python train.py --n_layer=19 --d_mlp=512 --init_std_up=0.0332 --beta1=0.95
Each number is 128 + 32 x the weight over its row's rms, rounded and kept within 0 to 255. Layers, rows and columns count from 0. Numbers have three digits each. The size before them is the row's rms in percent of the matrix's.

# down: layer 13 MLP down (transposed), 512x128, rms 0.383, rows 25-124, columns 0-63
# up: layer 13 MLP up, 512x128, rms 0.343, rows 26-125, columns 0-63
down25 101:069142135076137131104163140158146109143184148111139144106124124083167103133158146109129116139155144126087094141189120114101100133173088156161178172111167141123109130102093134123121089084103157
up26 097:140115106115138098176049166107137134196154145153154124166078163102155124048167127127148127175099113161106199115150127040127137153165141135091109151110083114122078187099101125146133136129168144
down26 097:192138150089081164150157111140170146113185142143131119101116100189172164139088164093142162135138159138130137137115105151150164135132104212134131101163120147105146121111104123132088060067103127
up27 101:130136117100129105148132054141154158155131152152119113115132155090160086098104090119156070163132113086125164118148186091116251119113108167126095142086129111092187157150168105115137201091151127
down27 103:097084178176141140161165162096114104130065133155119124124146120150192116150111147112090104178119130112119127155146121170165114140087128085112120082133109179132117178132091147099095099162144080
up28 111:149130137117119158144167143179146107106132063102117141130121108160102158080128153081154127135150224114053163108106144184164139174087174127090113114139140142151106138141144174082146145101069133
down28 118:135115147096212121108106107123162125119127065101088159171143146088107077119141172127090123147168169119109116118169114156207197181119124131112102111095100162172107116115148154103137140059146040
up29 094:143086113072110144090104129186168039119099127130155097092187152135112127130115134192175172142164109138172159122127137162174142110088134113102098123118139141089146100188109133087127153075065130
down29 098:090130110143137129148131106153088109134134104067130152108135102146152154171143065057079093084047054193166133166136141204134117153142135148130105152217130102129097095152102129126100105184083154
up30 096:086127177144142189110108131125075147120192114163082132125168164066120107156116148134105195052124175079096137124061172145160158141107089198152137093132087139161086140183068108166115120095063102
down30 082:129185123083105078123116090146171081113069157129129141171142166058139095047181139147179131115046124171126183146131089180123136114190086083102094145154144125088111110126097115172129126127076107
up31 102:123127145166094123094092124121053116140143132085145139129134127117175117161117120144136088119086152097119137103149120138172127128100122125113110121130110125061196174096175121117143160175082084
down31 103:118119122143109080127112153078168147151142137184079106073105069093149093158136133102125159067098133091083089095131112188151203159129105152049146091096071075132111118148112134101065109107097123
up32 104:123159086149117154129152175182165135128090136135128157119107155121124091103132178136200118085092048137107131175163066140146126131066109160088134150121062145144083176169152131156120177104157134
down32 100:128202132173107117170135135107137113152139215138130159147129061114127123156161125136151166101051195076142138047111139124126130119087139171062138125158083108133150088124092137138138108126119144
up33 097:131146098151111117145101154180135119149150163148117102128089163166146075127136120093102129124132122131110152061149127080167132172157162177151146235114159072133131091186097142071162153107138143
down33 093:142124153128094120097101201134172208068100150131158168106079137095170138125209156117173152112145111061119099128155096139149144142111107127135115124126132122137114127067129153126122115125091126
up34 105:148141170179088182115100120109114120114132111091163116152134134133209128131122160082132158126119071134161105101096110095174158156122173122126115096097084090192109078090134123143104176175185137
down34 100:105120135151135121107105176121114120091155164127135105107140152115176205107069143111125153121104063076148127130067126107103110146150137116159141145160143105099109125137120160145105157143130102
up35 101:182151118103168135156096138109105144086103055135130188159116148139152125120120170128173146168101094106095091041133119114142140108090130122152095061192147155164102124179155128162129086155144162
down35 110:170163186171136117133084157140139127077178110117125114127100065150149123090133153225100206149140082123128134127123115094145196139123137076112136168079124164138083165120101086193182123146111078
up36 093:153160111078144106097161099143178133130206109095139162062103104153184174128098139092140121160117152114125118134117137150153093187077143155102128071124123128146093113161099099116137179098097163
down36 093:096123128094136113129141073123154093104157194151108112151108082063088126096167088143113094081150082128133170127174116105120126126166164137139087081146166162064108155130141179158090149138151129
up37 102:163189088129084101162191161119078123136073110138065118096176134137103136118118115138091138089134152107152158122190134082126141088168141097144120116136178185120127121142148107134163133134091095
down37 089:061084142113131129086080159139102103156124127120148134167140144125083201146133116078142139123161077135077147168038104162098077166079126129099114126114107124157145108145136150164141149119138122
up38 101:110077093140044108142168137134216145121117172088115105093086121125167103113109147174140136149110083118194112148136102139122117092185140117093128113068192148093092140152126134188120133136115149
down38 115:172131107154132044170087106119097141051089118155141132185126116095122130128135104106099139156120143115059105136203158117113119136126099135149110150128167158089088128132106149170152155087145076
up39 101:107127038109125157165152201098156142126093074106128102073127165141160087125144126147126118102145129156165185112130136176143116097159136086127176172188178120135171094169136089135167128165071179
down39 102:125139122139139137126145141147088122180187125086161085136073155098145075195129159142129144142157150081099128184105132160116138107110107154134129173122108124146110135155102095173115126065097121
up40 097:082165135178180105145120139150087100102171109113103100122119139091110160143096086117158082091159156138123177127108125071171120101101161139144098085114129166124117096159118129180104116135062157
down40 090:146154058144118101036098088128132132160079145137125143156162085103087074088162119171155212149087086167101169089174176140137126110150094115100134113126156098074114124103108156139153166148122068
up41 095:112077138094126107162148158164079114134124185118117097094142129086182145108198112160131178125138120141148161128145126129109141142126104137064111172130172125150116135081075110165169136090180101
down41 106:140173138200120130104119144212110140128097129119071124142082088139110156103128103048066142124126134130117137104172131155136140151100145079177128101167090125121176092127107135069120149104128126
up42 098:116176070183172147116138141081123098117118162110115131120083141129075058125132125126164082178074155166115114153083083119152166183129141138193138114100163100108150108136160113125140149140151117
down42 090:119055113050146077123105129118157164163072127111114141089180060092189132156099066120210076142172101128143115139150144070161134075117122139063154084151142156105134152156137154163137113125134102
up43 098:133154023115120196098154139143152123076106108170159116176081132120143153121146125120170118105112111111161161118154125113104122146112141135154193080096118165147107110086129157101141146074130161
down43 102:153114150133118119103139108102107178096140093094070094121165148093103069127154125102115095078156065152168126112084156087148122184122048136122101153116086084121094078114141150108104140123087191
up44 105:139167106141133200150154122107101151135169113181121162110140162121095155069110151129183173082141137157154131145139132063143117160127102080119070159091133115154177075082160088155141118114161105
down44 090:137130150110156110132112102191166061147123107110126083121114141187142105149159104148135083141130115137103111088133087126109117096159153138166115124145099127094089117103118166123172170122109176
up45 082:130104137143194143138161099132156152144156140118141106069119147133130131154205189151081213160091195168114117111163076142120128102133127153116166120139104106108140181069127136088134118131088181
down45 082:152161098103116124126080135135095166128078097160115136176100139147134145098170193113094153168124134129133110127112177101093136108155153184105189129140183173142118122096122125121100199126153189
up46 096:153199096106113231130091094210089152110122162140132047069107128130133189154150182101144092151137113135130135091144132118127111109138141114110163085153118083130144117130117145174152135180157194
down46 082:168159090125082135144084131120142149111161113168139114137125139102114117120187110115123119139126138144116118135192170101129084102088125070087091144061143090120040148180120163179144130074171145
up47 097:146156182128124056191117127119149172123136117164073111099172130097138182130146147092188137140122094088143122167132127144127118115119115121098093165151153080121191089174141069139139166110084114
down47 092:114160141115205166220123143111134135102157105109106116153066117095144167066090126097127143095137090137143090174142085068129119125071146094123155112121123129131133196124102132094145146169125152
up48 096:135144146203149160079054134139106108107116090147067139137128103109158092118146117139140153116146190160107047131091050148157146105120134057182119132128139142113087079120148078137140105125166182
down48 091:123108162026122061114109076146158140143148079116134090108157110127129158139119155160095105106151125132135129147036139109114171085163140129098131171152157120104107152164164134091127167105150082
up49 097:149120126170118165172180173129173111113107179088124129115141177102097100091073133131137081173091103081166103154122111123095113075130191150126110196111145130105127111088161120168128174083174153
down49 100:094097104172183167112150142131102076074138154164147089092159102141114100167171151107150131134171159143081189073134115113120102098110066118157103158135140068175114140082136100156147086145091108
up50 100:145098097120154138166155177219130132088155122097113103170120144120096106089104135112143157158096124125103133140096140137082192094184194224145116045134089138078134141151188173129097193101202139
down50 107:112070141137087079108099178152130171091139136111087158165121108099096130154093143132190099151192113124139083073128094123064170137117136145100076124123096128143120068129152147154104156100146177
up51 104:201123101115144193129194148139108087141090119102145123161143133139078106081124127156110118100112138112156142107163107120207084161096096138112100123105110153133118118163140097065179106108107169
down51 100:159124200098092122146177137124137138156099137132121103154117131150123187161102154126114116138110147141131113056144176137188116099135172148109141158157180084152101192175161139123137140081149152
up52 107:107069156167155136139124132118118091108153108121080084153150110047194175157131120140174135156107154167130149121092125171168101100092184132164120141109127077130187130081148079170160105087135165
down52 110:141141133126125111125119115097159132088134025206130141159098053064128100161090125128106152107102137180151117083124149156200149112094185161133112157162096188163132134112096213079125119137187118
up53 099:126182085127133123210168104122120132101127138094179160142112120120156086100084182089115159088044126115158159189179131164167123199116156120120145123143118143109132145100177099129125189116104151
down53 080:128124171189132121091111172113085152166115179148107092114144185098128192112151095124169110146186125139172110103080119075071110080106129104149108056091149114084133108140122089172184097135173149
up54 106:140154068095128100108072122167162159157094166099151105186200141139131129119112097054129095117156201103114117178105077166168085079102215139098102093118153116170115178144186116109123108148107153
down54 098:131058147091154161070162149152101126152100155112102172075139168138131186140179148120114125125124127123154097118085103133145090149079105147112129148122099158136130144176101107096140104096124133
up55 095:128161139096147154102161141171094151172184136127125094151185051103145138120089203126111108109080155140086141159136112133099126110147116157144122166173129159084099150096169142144150161132142109
down55 092:104144138136114140133111096110115212105068168084136108105123107162140088120164127140098057138157153070136123125148152110156105130099091115153139115127166067148140131148055132166175173111122127
up56 097:126185153096156110121162147117092162136102117175140110100140114100087098138164142113117151057155173092147118142084136216142179101182135062152174080122083117115085093131193151099113125138117106
down56 108:143158096162148082141141161103136156111183132178119164137132105144065130094164110136103180151123148103125111227118111149097163131052125106168147140122162104112092125173129124085158194166190108
up57 101:152106096108120062179151114118171114098117106119124112100114098110169131113128110153187111108104141123107149138160163125147140154108101114116195119100073092154167169127105141151150134137152156
down57 098:129188133105099150183131193113125216097138108145135121133102100089116144093175184067143206121114101177136094130084092115120064145120176074136094090201126168125115132121106125098118126180127145
up58 097:151159117153139163122141161090102119120101105185104152150103193061140131113147102073092152149131144153105097126172095159128093170162050089140173125126106088145158139135188082168115148079129114
down58 094:158112146148139079095149080143172139122115119117171179093128108103170076133211128121154106143144149134124116151152130165124035075123127127147097101163156170110104182112125143102179181089146075
up59 096:132058116177102158139174158125128118169137140113125110113180111113078102077144113153095126096077120122131167127163136107127138118124138121191136170131125101142123134069135127161111133114208183
down59 085:085120142109099158173142065135147132190135106099097182145073126162153135174110132122104165102122119090112161108110163089137136118127174149115079146129180060161158104124141133038166128186046176
up60 099:101176170072141107109147103110078111143079095098137111141161184128134104121118158101146154135136136068080173083063068135149143158178100124099064148125093142106125155141064121145130101149154135
down60 091:127086118175132128150146189121169100038155167171112150109110124180102142118140104158120093113076111151166114141179140093147080100113121087132167105128163154125093148105143088067120174138067138
up61 102:192105146090126082135076079130159118154134145115156116178123161138101141087155135145103149136182068163118183088154104155071149161151131141136093102072142136083152106100147113127137137093161051
down61 112:085099113159106171117124109121086158120119125156171133158088120198060125127085106140112170114187126155090103166141138101141173145150081152143095174096110109136173134071116097157106115060156169
up62 097:121140147084133158127170149200197101193138107130057088182204157120138138101146152124095164123152166082124096128147133145141108154143159157096167165078082144112154112128042139111111166093110112
down62 091:092154140157143124207094123161123201125099070109166131134097131099138147089133155093125105135111094094131085131179147139085130127115081088136093110092178095151063072146208157076101105135112097
up63 094:155122161127124136117104113144179068102202168146132141078085097139109093126106085111155084051134143087106159115130083100141145141174104121173098095129132174203135152126149129137095090111127130
down63 092:108103149115105125145190134104090093130133113178115083112147082120121157102110134154084191091133133141058095123169132171098188106139192122173112104159117114152139105107147125093102137033191103
up64 104:128198116098073126132137106134108145160135134128162136113164153157105079122175169106134102082095135118144162106145173127053130168145168104181106134174080105093127070175135137188112173144072058
down64 098:096071170137143138132150178121150180133078104147093141045169157150150129080144114149106141142083118153116112064175163114175141160089106131124126177135149086136060134139124135144101066189104164
up65 096:144123122150107148089154136141115066155155086136114081159183079171136168113077158163128167153179133123076102170125065189165167149163066109098110138115125147131148105136120158136145112098163147
down65 097:105167086076050078100078135158175096125039107100187143173134122170158166179078140133138074137122099130132108171099135128133145123123144121094174107162112113093167080143081099179142067137132146
up66 096:087149120095122122172146154129099198141123112054104138095137105129100132140103130097127153185106109149080142127134044093186165102110168194134147126083102138111135150125115192114084145084164100
down66 095:121136072141130167128153076130065132105183128114087078216120178125147143095155125041141081096118096082111152167158166132126149129123139104147147170157133178156206094148096137158174135104124093
up67 105:157201121124107145109075120191126126119163078061146106101139123141131162103114089127230049104128096170166175118052148139140140159161121126122171135143184118167085126150176131157072135117157078
down67 099:072119096088091168130125143168081150118143134074161175163154132100185084069123131131094062138134129113168183152133056127195125140168109110183159116139120131146140123133154172089176134138147151
up68 101:150125114140177156156139108106154074113139108087104106166142128167136121098140092139157130094134120119099215166149155112110105145135157134121134120132137101156190117228080159144139125176139125
down68 090:090086120125175145067136125124092104117133127167134121103120128112079098151164103082132080135119185137142129060135142082139180152090127120158132168123138125146130091107118089088100139180164119
up69 093:110097122155086175147150161115114122195144104126132206124142152146129127198111062142172168194139115150145145096093112129226148177108106071076106136109107102150150205085038077085160178153144144
down69 092:039138110099105111114101102109136132088168153152115174161086129110104085174153126182136117166152117124104150081096117121154151114119091091150136135124109150227120153119075094069164124151138167
up70 098:142113135109165156077096116120068147048107096128085119082167145136167160098130100132110132129130186133096119152071125125168107121167063162141080181113087154121168160132175128136156188148147157
down70 098:085117176101097079100121107196140166094129075103104132116062123157078141137130105179175168155112122114105102134134106088096115149202136102129116118108117177081128155093194154141137174133153086
up71 095:098154045154195105159163150096085101077148115098119130081140124115115134140136076090167095122126092082160102170162111117183119111151093112169159119126186163151163120143092119099138160139106168
down71 091:156115169103141121123136146149166096148130087136105130138165128168123151199135152160137130139122160168117164150124075090112166179045195220093135134160119107208180134152127155153122168175096102
up72 095:168112139072127112108126148100106112109141112168112105163164104135102193125160101130090203165128128130097150186142134198146204118096087128160101113160189105117082096117108137130089163069173122
down72 100:109118104151152115152136091125144126139098126039082123116177187077123117106091155130105140174120133145132161153179090146155108122111166101161114061177176146180162073074152117175101103172122127
up73 096:130164122153149101159217115136140120126068080086158045121101145116116116112152147190146121130158160076120079089145178116112099160118131094082123110114110181143186136113122150162135095201109221
down73 105:119115114080065143169115138152108187110122099146196118127113124073129081133125086109096186151097154102154196231131185156172084163071113085152144133121103132095094118115086124102142110164141161
up74 102:171120117137179152082049107122152104119138084094136104145146136169132150150135092110135091156105113113104152103195113086162088144132094096181172168151123157109161108103130109142146116106150140
down74 103:144153155139138208115125154193110039130120106125135083201109095124114126123081135126084108175124162124122156097137114134123130110164062129110131112129129093066105139134156196057135121159122127
up75 108:128105141064135132156151163146057093129143141126108130115124180097202080155104127103092102122149123146097098162108117156076092144124156089112084190117174120161153105101093157083088155104119184
down75 097:121122044140095101120113153093098161109146045138165097077144185132120119051162165134137120149080129074112128095162078137150169153117135100094102111166076097134156116105128165096114168175119121
up76 097:128148156096156167176131123092149107107093139145125093165154153117135090050103084192115059081093133064155128121164088118128145142139125138107098100113171093117151164198105093163170145150120097
down76 098:112123131114123127134101167144111144153114053083137107121146134105102133067135129151081170122150111107166138105184105158144160112095136167106132091117112147162151127074130186166091144166142161
up77 099:186070133140134114099136120138083172094082080071162122138154139142085105114067116113153187122124105123198167039148158079104115175126090101138098078154130149122164156103145136103150110074088171
down77 100:116147124180140105092117128143145117125206166117123118123152119130157111157129123087136230113149135132101106193109099101099089140082158198085068195093147197121177128115169140148143114188130153
up78 100:187158150155172149125150135116081126036170119131142110092163108115083175154149130127080132141107163142141135089167119138120106140177188084126097123110109163169079170199176155138212101103139129
down78 093:137115145146124087149118178137109114130164077100123105143086189096174132163138117158148168126049095154097167154166129073107146134230065123127116146101080119152128103115127106122174108131102163
up79 110:104148171107090136157137136168142106133138137116124148075165118127137155108104111120172104166130128105172127078181170134156108114173157098157144091099131142184084104087146143133060107162144115
down79 113:098114151165110149110097089160156162136108129112169169170101151139080140200185087133108121077092128084135178102101119144157129122125102051134159135087129083108116156130146093163070148167091084
up80 100:120131225132095129161135173162149116093099111150145146156092117078142145121152133149119168107202142096166124068075144127155095165158113100157156160140124095159131124146015131142109183099159134
down80 098:157101096098140102086112117112114170094113111133132128139129167107134122111077101120120190170122078148139169180164153097080125124133125056152120106110108079119144133127111127138193117192152126
up81 098:165116142146128153139110109145093064160174158061082098108092165133181166067161162111136072102152137143107103110146111094132125121169086156167138156151119094134115084141083053167148140151103089
down81 094:135169146128055092066160105112128164106079159163131134152140133114116102143109139126132114134147117112158176091145134098109106086087151065169111082079132159133080107162152119129115131068085145
up82 118:191124135140122129084124133124088182167118165140134173138207137131123199187129097125155120176186103093123203125127098156065090122134210115107129149108123143087077080121129099134124084102132078
down82 120:159089173094118123101114118144139129141141079097158134112106203135067157092080128133123118165106147150190126092168120174075169086126126115134103138083130138116114126129143151118090114065186193
up83 093:139122118094160137120091125148138102128137106127134095102118116098045148057102082121179082149135118108105102152119128128160120115205113078123128150123113025145136148136096137146153161072092168
down83 089:116147120161133098185106166132123162134151116110149089112172190145157090226158094161103136122164163096137115133100149112096125099084135113111207132064097135138097132101164116151078067145134177
up84 098:099134140161113187057102149132131086122128157153110150127096102131160143128101148105124131072115172206131060123125131188175134082090148193153060092068159144094111104094171116163150131132077095
down84 092:108120112109067110151152117148100075115081152170124148204136127074161149138116099151152105174137111074111132150115178046133107103123107132104164149121104082158064098135082113103176133111164137
up85 105:098112167123109127182130174130143075140126159121120141126079230136056151115090081120098088159148090140128111111174133120216111107130117136092096154101121099170162089133117112163175119179136126
down85 110:185143181122117028135145084110131062153180199048136151134097101124134079123135118142081102101139131132134110144168122122174147133179129111158155137115121164125129071164131134178109142128151126
up86 095:120131188174125164172137149105189117131123121107063149142143142146113091131145136087171098143113149106106152137153101098147114078093101092168144146176231151112119084129183112090184115094117145
down86 092:183138121138160118121154110054137132170152110120089129190137128179105125121082093128159122142100121139168157204179143196155104171142160111129068143130100139078079137159166157117057073124091085
up87 095:106102141071121092137136136114102130126134158101106153158114145099163161139136113127107154107083063119129135204092148091167140147154125111135145108124133124111108172165118088184125117118157099
down87 091:120161145134175169123124079173165131076124071091111102131105111140116088096093127066136142126141149155131108122138112145103120151131151151105160128123139097119114145098194155088093176203064100
up88 090:146169091170086135166132118115087149108109133135185116154164098176134043163144132161117110099097135168160116096154143142135145099140158138097119108133161135144195012130173128154160113133121178
down88 087:102152158113145096127101100146124125087130141166157130062166117091170150130116105135191058169147140100065181148116113097059111162117124122182086106081140068084098161117104176140096171128139147
up89 100:138156079134155153137101115140157143053085114111111151092119144151165091120089111141173086138068143075129162161117122189143188135033164143148131141142118098132096083185131149165096133181117087
down89 091:139158184121110115107142135149112048134160099096118084131093156090122189142143118146130117131155085178099135082129148120090154120185135125073176146150121151139163142138126123154190197137117136
up90 102:134162143161146088140154139184122175095101157102134114060110128101143137149097119103139172167101131070080127128111146115038118136190159147167133136086124108167137106177080150112169138161156117
down90 104:135112096116134101192176101116149129121145075148126216113145193123118084112157086173103111100101076103173173093148104145119133111116116132106139123182131093143140085177143167106153126140161158
up91 099:110104166124120118143150175143142173113119080140141131136137122134119137128158109171171189124163140128135122102193146142216162102070139088104077149075136187151098133090130067136090197119116131
down91 096:190128115089135108179174072111134173122154171172148145140112075138125170141087110090149101192072089130147129167096164125162131126159146098095075121143093126097150116161112176134136124079143133
up92 094:120119155160079098135139173113147150138130111114090085185084191083103157150138111128132143184139093035134148196088113135187134121074136116141081083114146140122129175142170181132105076096087103
down92 102:130124146121081115123194179132143033115166111130127149174138151120100119186109142100125101105078047166115178143136145129105070081136099124062157131131135124154121138152108122161125132141092132
up93 097:130102113110139127174160133198087083102122141164172178158150172133141107142134126109110077161138136096143145138144115174069117161146194100135150127093103094146091146120160122114189147101053088
down93 107:110097120137147113093130109101075105143155131155120172168151141061173052182126087130143093108097094124147100076108117101070115123075126113073156108119112096136135155145100167167097155142138086
up94 099:227104168143066122089120091154136085183073141110143149111166139120107132114148124139153145140140160158131183106131064171160132196099109177082186130089079119078172135170086130151150104169127140
down94 110:154126189099113113091110161204095122082146106128164131105131147116131117181143102184082106173118164139170078118152158162098177147158154059152165107131144108121112148076139157149103178116149126
up95 099:133136113089089049071096148086110114164108148166145075167130157096138086109130134092068141148163138130159113147165177115144127064152142187086045138168119153156071147102088115104110123115103148
down95 103:149088116110094120131082147099108139095093066082191125081087114102167156111129122127105103138079077163130133119160091171074094201142149110092112181161107115130173126096154105140132150126144128
up96 097:138074122104108147179177129116096111140136131107063143099160177113147160132157157150122115096164175145065160088113081132138211066098150121102133146126104117133165107065171098178149107120127174
down96 087:118125184141153096121062100082173132106146169109156131116094066119151174159123140110085097127152093148100105165116141113166145133087132149131116133167186166110117162164169147135096114112132107
up97 102:101135113148126184100113162177129170164108051102082123152130117083151114141149114145142161154053136097179109098135120125140137134130110096131124126093084101191151156146079089176151127113129125
down97 093:128116152164155174097163108100079129118057101123110205147140146133096144195115120146145135151088125137123072066122142082149112101161102083171089154097087145166098101102102138108138155160168144
up98 091:095155113151113148135128143119165233095086173110177088104132113123132114161136078089140181124123132108131143093095153113168094161148124106199152098094137122086088110149205135115139111137134145
down98 104:083151162112099105159100105128077107106057103126121138087120151199134116123096137176195124111094130117163100158130108090097167040142088153093117108128143121094149182120140161124045112092114164
up99 108:108164146122069138138133166139071252164123082164120118163125149124096083165119087139123095113114057126102155123097156167106141148145128090116170135117130153094138123130080107140104116107135155
down99 104:139149075045134137074111123119166132093069124077091152183126091102102130144141128100085123197141145111116099101099072149085132091120188150131167146161051086092140115105114133116105117117129081
up100 097:104137122134130179097132147151168111153094152060038122201172107173061118136146116089159113154099096161155135114132141127119074126075176106153055140167156083113130143140088113126147113129123176
down100 091:148074046134114137066150105191112116103170132117144140132128107158057161177107159121069156088126138096123094131125116152119147122103100089124181139130100168161121145128179115096118155121151068
up101 107:141117138193129143161168144174156159136090149148174075130145087050148181128075125089157141144092167110170155153116176135168177142148129075118093107132081120109126134153193101139140135093081115
down101 107:107155133124100179098175073132136130067146097123146112114088089087101156103096171068086188153138136113156144112124124179181130112101155120106173131150060164185176146173137119101168107154082058
up102 108:112108183140098159109139162074089124109200099113127173144130140140139116070119118098154155124115099122106135134096123173145090140149129085133173076192125161136150195130128120128152077143142133
down102 112:124098123157120085086141115117144154152153074108144162161071114185169109229113126102161118084141083103115116178170073096106141138146184140191136082114130122129107087135200120191137084136078113
up103 103:092106151116132170149162111161113118129079097119165120184166130063140148128154158088136108088114160104150101146117198156094224078129129153095098175109173095180143201130132142170167160103182145
down103 100:143138123115130094120177105112099134173141182167133147088111057171174169122135066104092120118126134124122122095119154140098132118108100138172111147107174124091097068145131142111164083080091145
up104 099:177129081118130086116109084180116152166143072188151150058151117125104116051153148105122172151154117152067145119124125114155107150152161136075120161137126139125150107167117133135147155153043164
down104 088:068102107122134154093110120110137105188165158078141116147121134123078152176167117152094092175119161125105109074150110150093164159101108135105116089110099128248105115111131136103066150121126122
up105 094:142153179088122190150092142167109172167120149151131173088102095093129171166111158060134140158158191123131096172132132112118103138084174152122118126108063084136116076128108065103173141065073144
down105 093:095112128095091107130121232139116113155123171106162090096125085122115107138158147087157077140144136141133168156146140118113153133197167047169121157088154159153130108108181114117132098117141124
up106 104:122148157122130107089183172116112110058114122080121123075139138150118216128121155159176162126096151106152148126145169053175113135133125094086123107130153098118165160155087144157190125089107144
down106 101:144140104116125152199118125152131130135113131126147127115094124098102115047069129102068088145128131139109039202099122162157174149051161143142137161120138100156148107153108145131136073167165119
up107 102:140099126203134108063175141118149108137171093158149172105097137151154133114153184101148147119148192117161127125172128148203145159116127106092142134127131176185165139056105141163096130146086209
down107 095:147095120171118157123131170138231150154146147110089137057137111153106152107110162138135119170130160134123120091134120136152205143132159148127122110101172162168167112159122138126134108133157128
up108 098:159119098156057139093111123112160077119106049131110100122121155117116123127143179163144132132133129121145125130109145112166150130208093133110099117180140161118130117143131146121056070144147172
down108 106:127135145100139114145058118164143104086100193089117108092153150121113149117135093144152097127158138083124164119145136111188117163127131174058094127134111146165109103116164142110129119120072124
up109 093:060155158143103115106127125141104136110164123095134146148163133152108111153169165124158091142109170206189139177094194140119091133160105160089138121144120131113118123158168107108157166075141161
down109 090:214141142139062150069130139148153147098139152117149175105059124121109146216186112098154127132083121165170155150107084096170135106118143220137180113081127114098179164138057110150152091134120105
up110 106:122101156104102135166096180146145147135109159134117127115139141100148114089107129162129155052153153078126144169127169200110091078078180115067137154179117171106128121138130103146103099126141186
down110 101:159113196132116129115103062124103115148161169092080091180167157116131143138146123133138096141141146165149104130101133101145116132128136157161165104097150072154077094108129122143195119124101081
up111 097:062114096179217142156077119168201139098132119126131161083129157094137112111150185095099140140057152103119124117157171111111175107141160129136124152125107103139145168126124078107107171120120098
down111 103:084087133131206133161132158117088127150108164106068154066137103189149092098129163117127181126195127173132063101124122128118165125099120120122145150072157129154157146189100080132111116146119082
up112 104:113144100142115149098155118160135131177087129121086152129109170116141104109172178155153113098117134105140094125177050128119126126136063154149158148081093142122143149154139056134193154156101150
down112 093:131144157145093185192161169167141134120116191111057101103137131123152133078121106089206161100145163104165114125122142138164174139089135067105086135179115122139153113104172139116146130103143182
up113 092:090140078122134082058098191112109159132145102173120134067154181168124086138129152145132124096085204105111141105151162093159147147119056083103124116108120116149145141140133118187200061092141157
down113 098:120091143114133131163108153098157196163172152079151152133170106115104121105154111072107121151034175119076088127161186141136114112157113069096184131178205127096139160198128146092084129122116131
up114 105:134110218122108137137134093168165033115152171153103071149137174130132171139088158160096124087130183157105102105107170159158101135092114133131114099109159115125106106133083081104077152062102170
down114 108:135173106136094163156138070104127164099170151128116106176152105139132167099134085102146172122097130175120097076075230083115143086117116147142155133184184109141102067171105137161094128130184098
up115 091:143092128175092093083129121156130127160099127161111122111083170117124122130082105129177121115103169178099134167157076142124142087091137147132103164110107095120091148133136079146169056199096147
down115 102:122150059135136165187086127124112169132122116107090123150104192118089132133156066144093127116146119098168168140098137125125121111155093214175139184167106162084136109143132113115126120061137105
up116 106:140127158116098135091126125079154127155145144109110120134166112131161228076129146127074113126136143190092114108144091139116106112147106105114119107135085145116094154182134120202063133147132131
down116 108:061123153128125093167147137188105123156135195093148135109121130123106081148117190155047158173142152160131114094153167120132132170109164103133083113107156109127128101156176178098121130171137137
up117 094:198122140134132169172219122125142128125133121151149105128154140118190084139086095123157065142156149117127126145157152130128161195093153123165158185110148118140136105110157093115121108155071130
down117 091:190150145105096120120088115178146087068139125109155181134143130168061118068160153176165138075140112086146106095130111129134116140106130060094109112182147147148131115101110163115171135150103138
up118 099:112124161156094134073086115093131130171128145129123168156116158129116103138137079114140136164050134158117090060099091115180055121119136133123181058121099100098100116166161165145105186138067129
down118 108:169153066127125198135129153109121154085101088101121132092089094140129121160085174061160156115109146148140077127179178157155105147147183096097058092099155142068148090163128150130149140108115101
up119 103:091113129137091117155148112164100113129062117092156113141108117125109116181173136130090082078196131136081157087120146114113089130156147142178126160133104096146057120179139130152197084170102101
down119 098:106180138139113116205155125157104157106139101130131114126143194121178093152086146134088210133097178104127133208118062127103146133111109171117178116121141147084177115106142126145149125097081139
up120 101:161151062118114026199112115120095156113125087123080085054153082213124172130113129102150073127120149120148146198106124110130156148136112186161150120126096158144127135133156101146134163145155061
down120 093:103076101159126122090105094123118159118131147154072164139115106074163212140161158142127103128118129104119166129194096113052126159135122126100067137120146137131070085092093139143117133101107128
up121 097:181182186153185117093165115178135151132095128146100111134118099135099086093133085161116127089118081084172140105140164119077091156123128122090107113159128107086087115165098123135123134137115123
down121 101:117125181137135137115080174107125112152174125100134117133192121151125148165119109082095167091095167128127122138132092223164145140135059206139153163175131100110092129133193185112079116143144155
up122 100:115157053116165145103111222128110119137151149123120113153097115148165166129130167088146084127122117112117194044126163140133143142070118255100087121095090095160130155079123113152128186134156150
down122 093:104164143075133164077168126086161145088086127128168125149179112145115094147118161158121143085140113158079171060081114170099110135155095188086153126149188085144102148182132083113117139083135100
up123 100:144140093127154119217130176119130074058172184126109131100169105132194110108118168068148091101097130090118128137117076154118133117165125102101137123138114097134101145177063181137099142159114153
down123 095:169195133114129137097140160158137128116134137134116132132143100097146110138162147182166119119149116165136142096151173056126143116119083112180146158131120145055131089156180084123163128110164092
up124 101:124129131172138129138145165071137122093080095142133147150164110190080167160108155092188093225084101152146092118136132123126156127100131136108108087174122112158127128137162130136103164085159120
down124 103:150180136130098165143100096175126149057193135138122178201089128147112168131112124149114157108156197120143120140100088161070128127114087155196107119135177133107122106109123123133163113104109091
up125 103:128108094155132130174176148101148122172160099098141133141121127166135102110177164115133133090173097155135117117129115107152121177124164155160233103182080171112136145073145092109108130098097121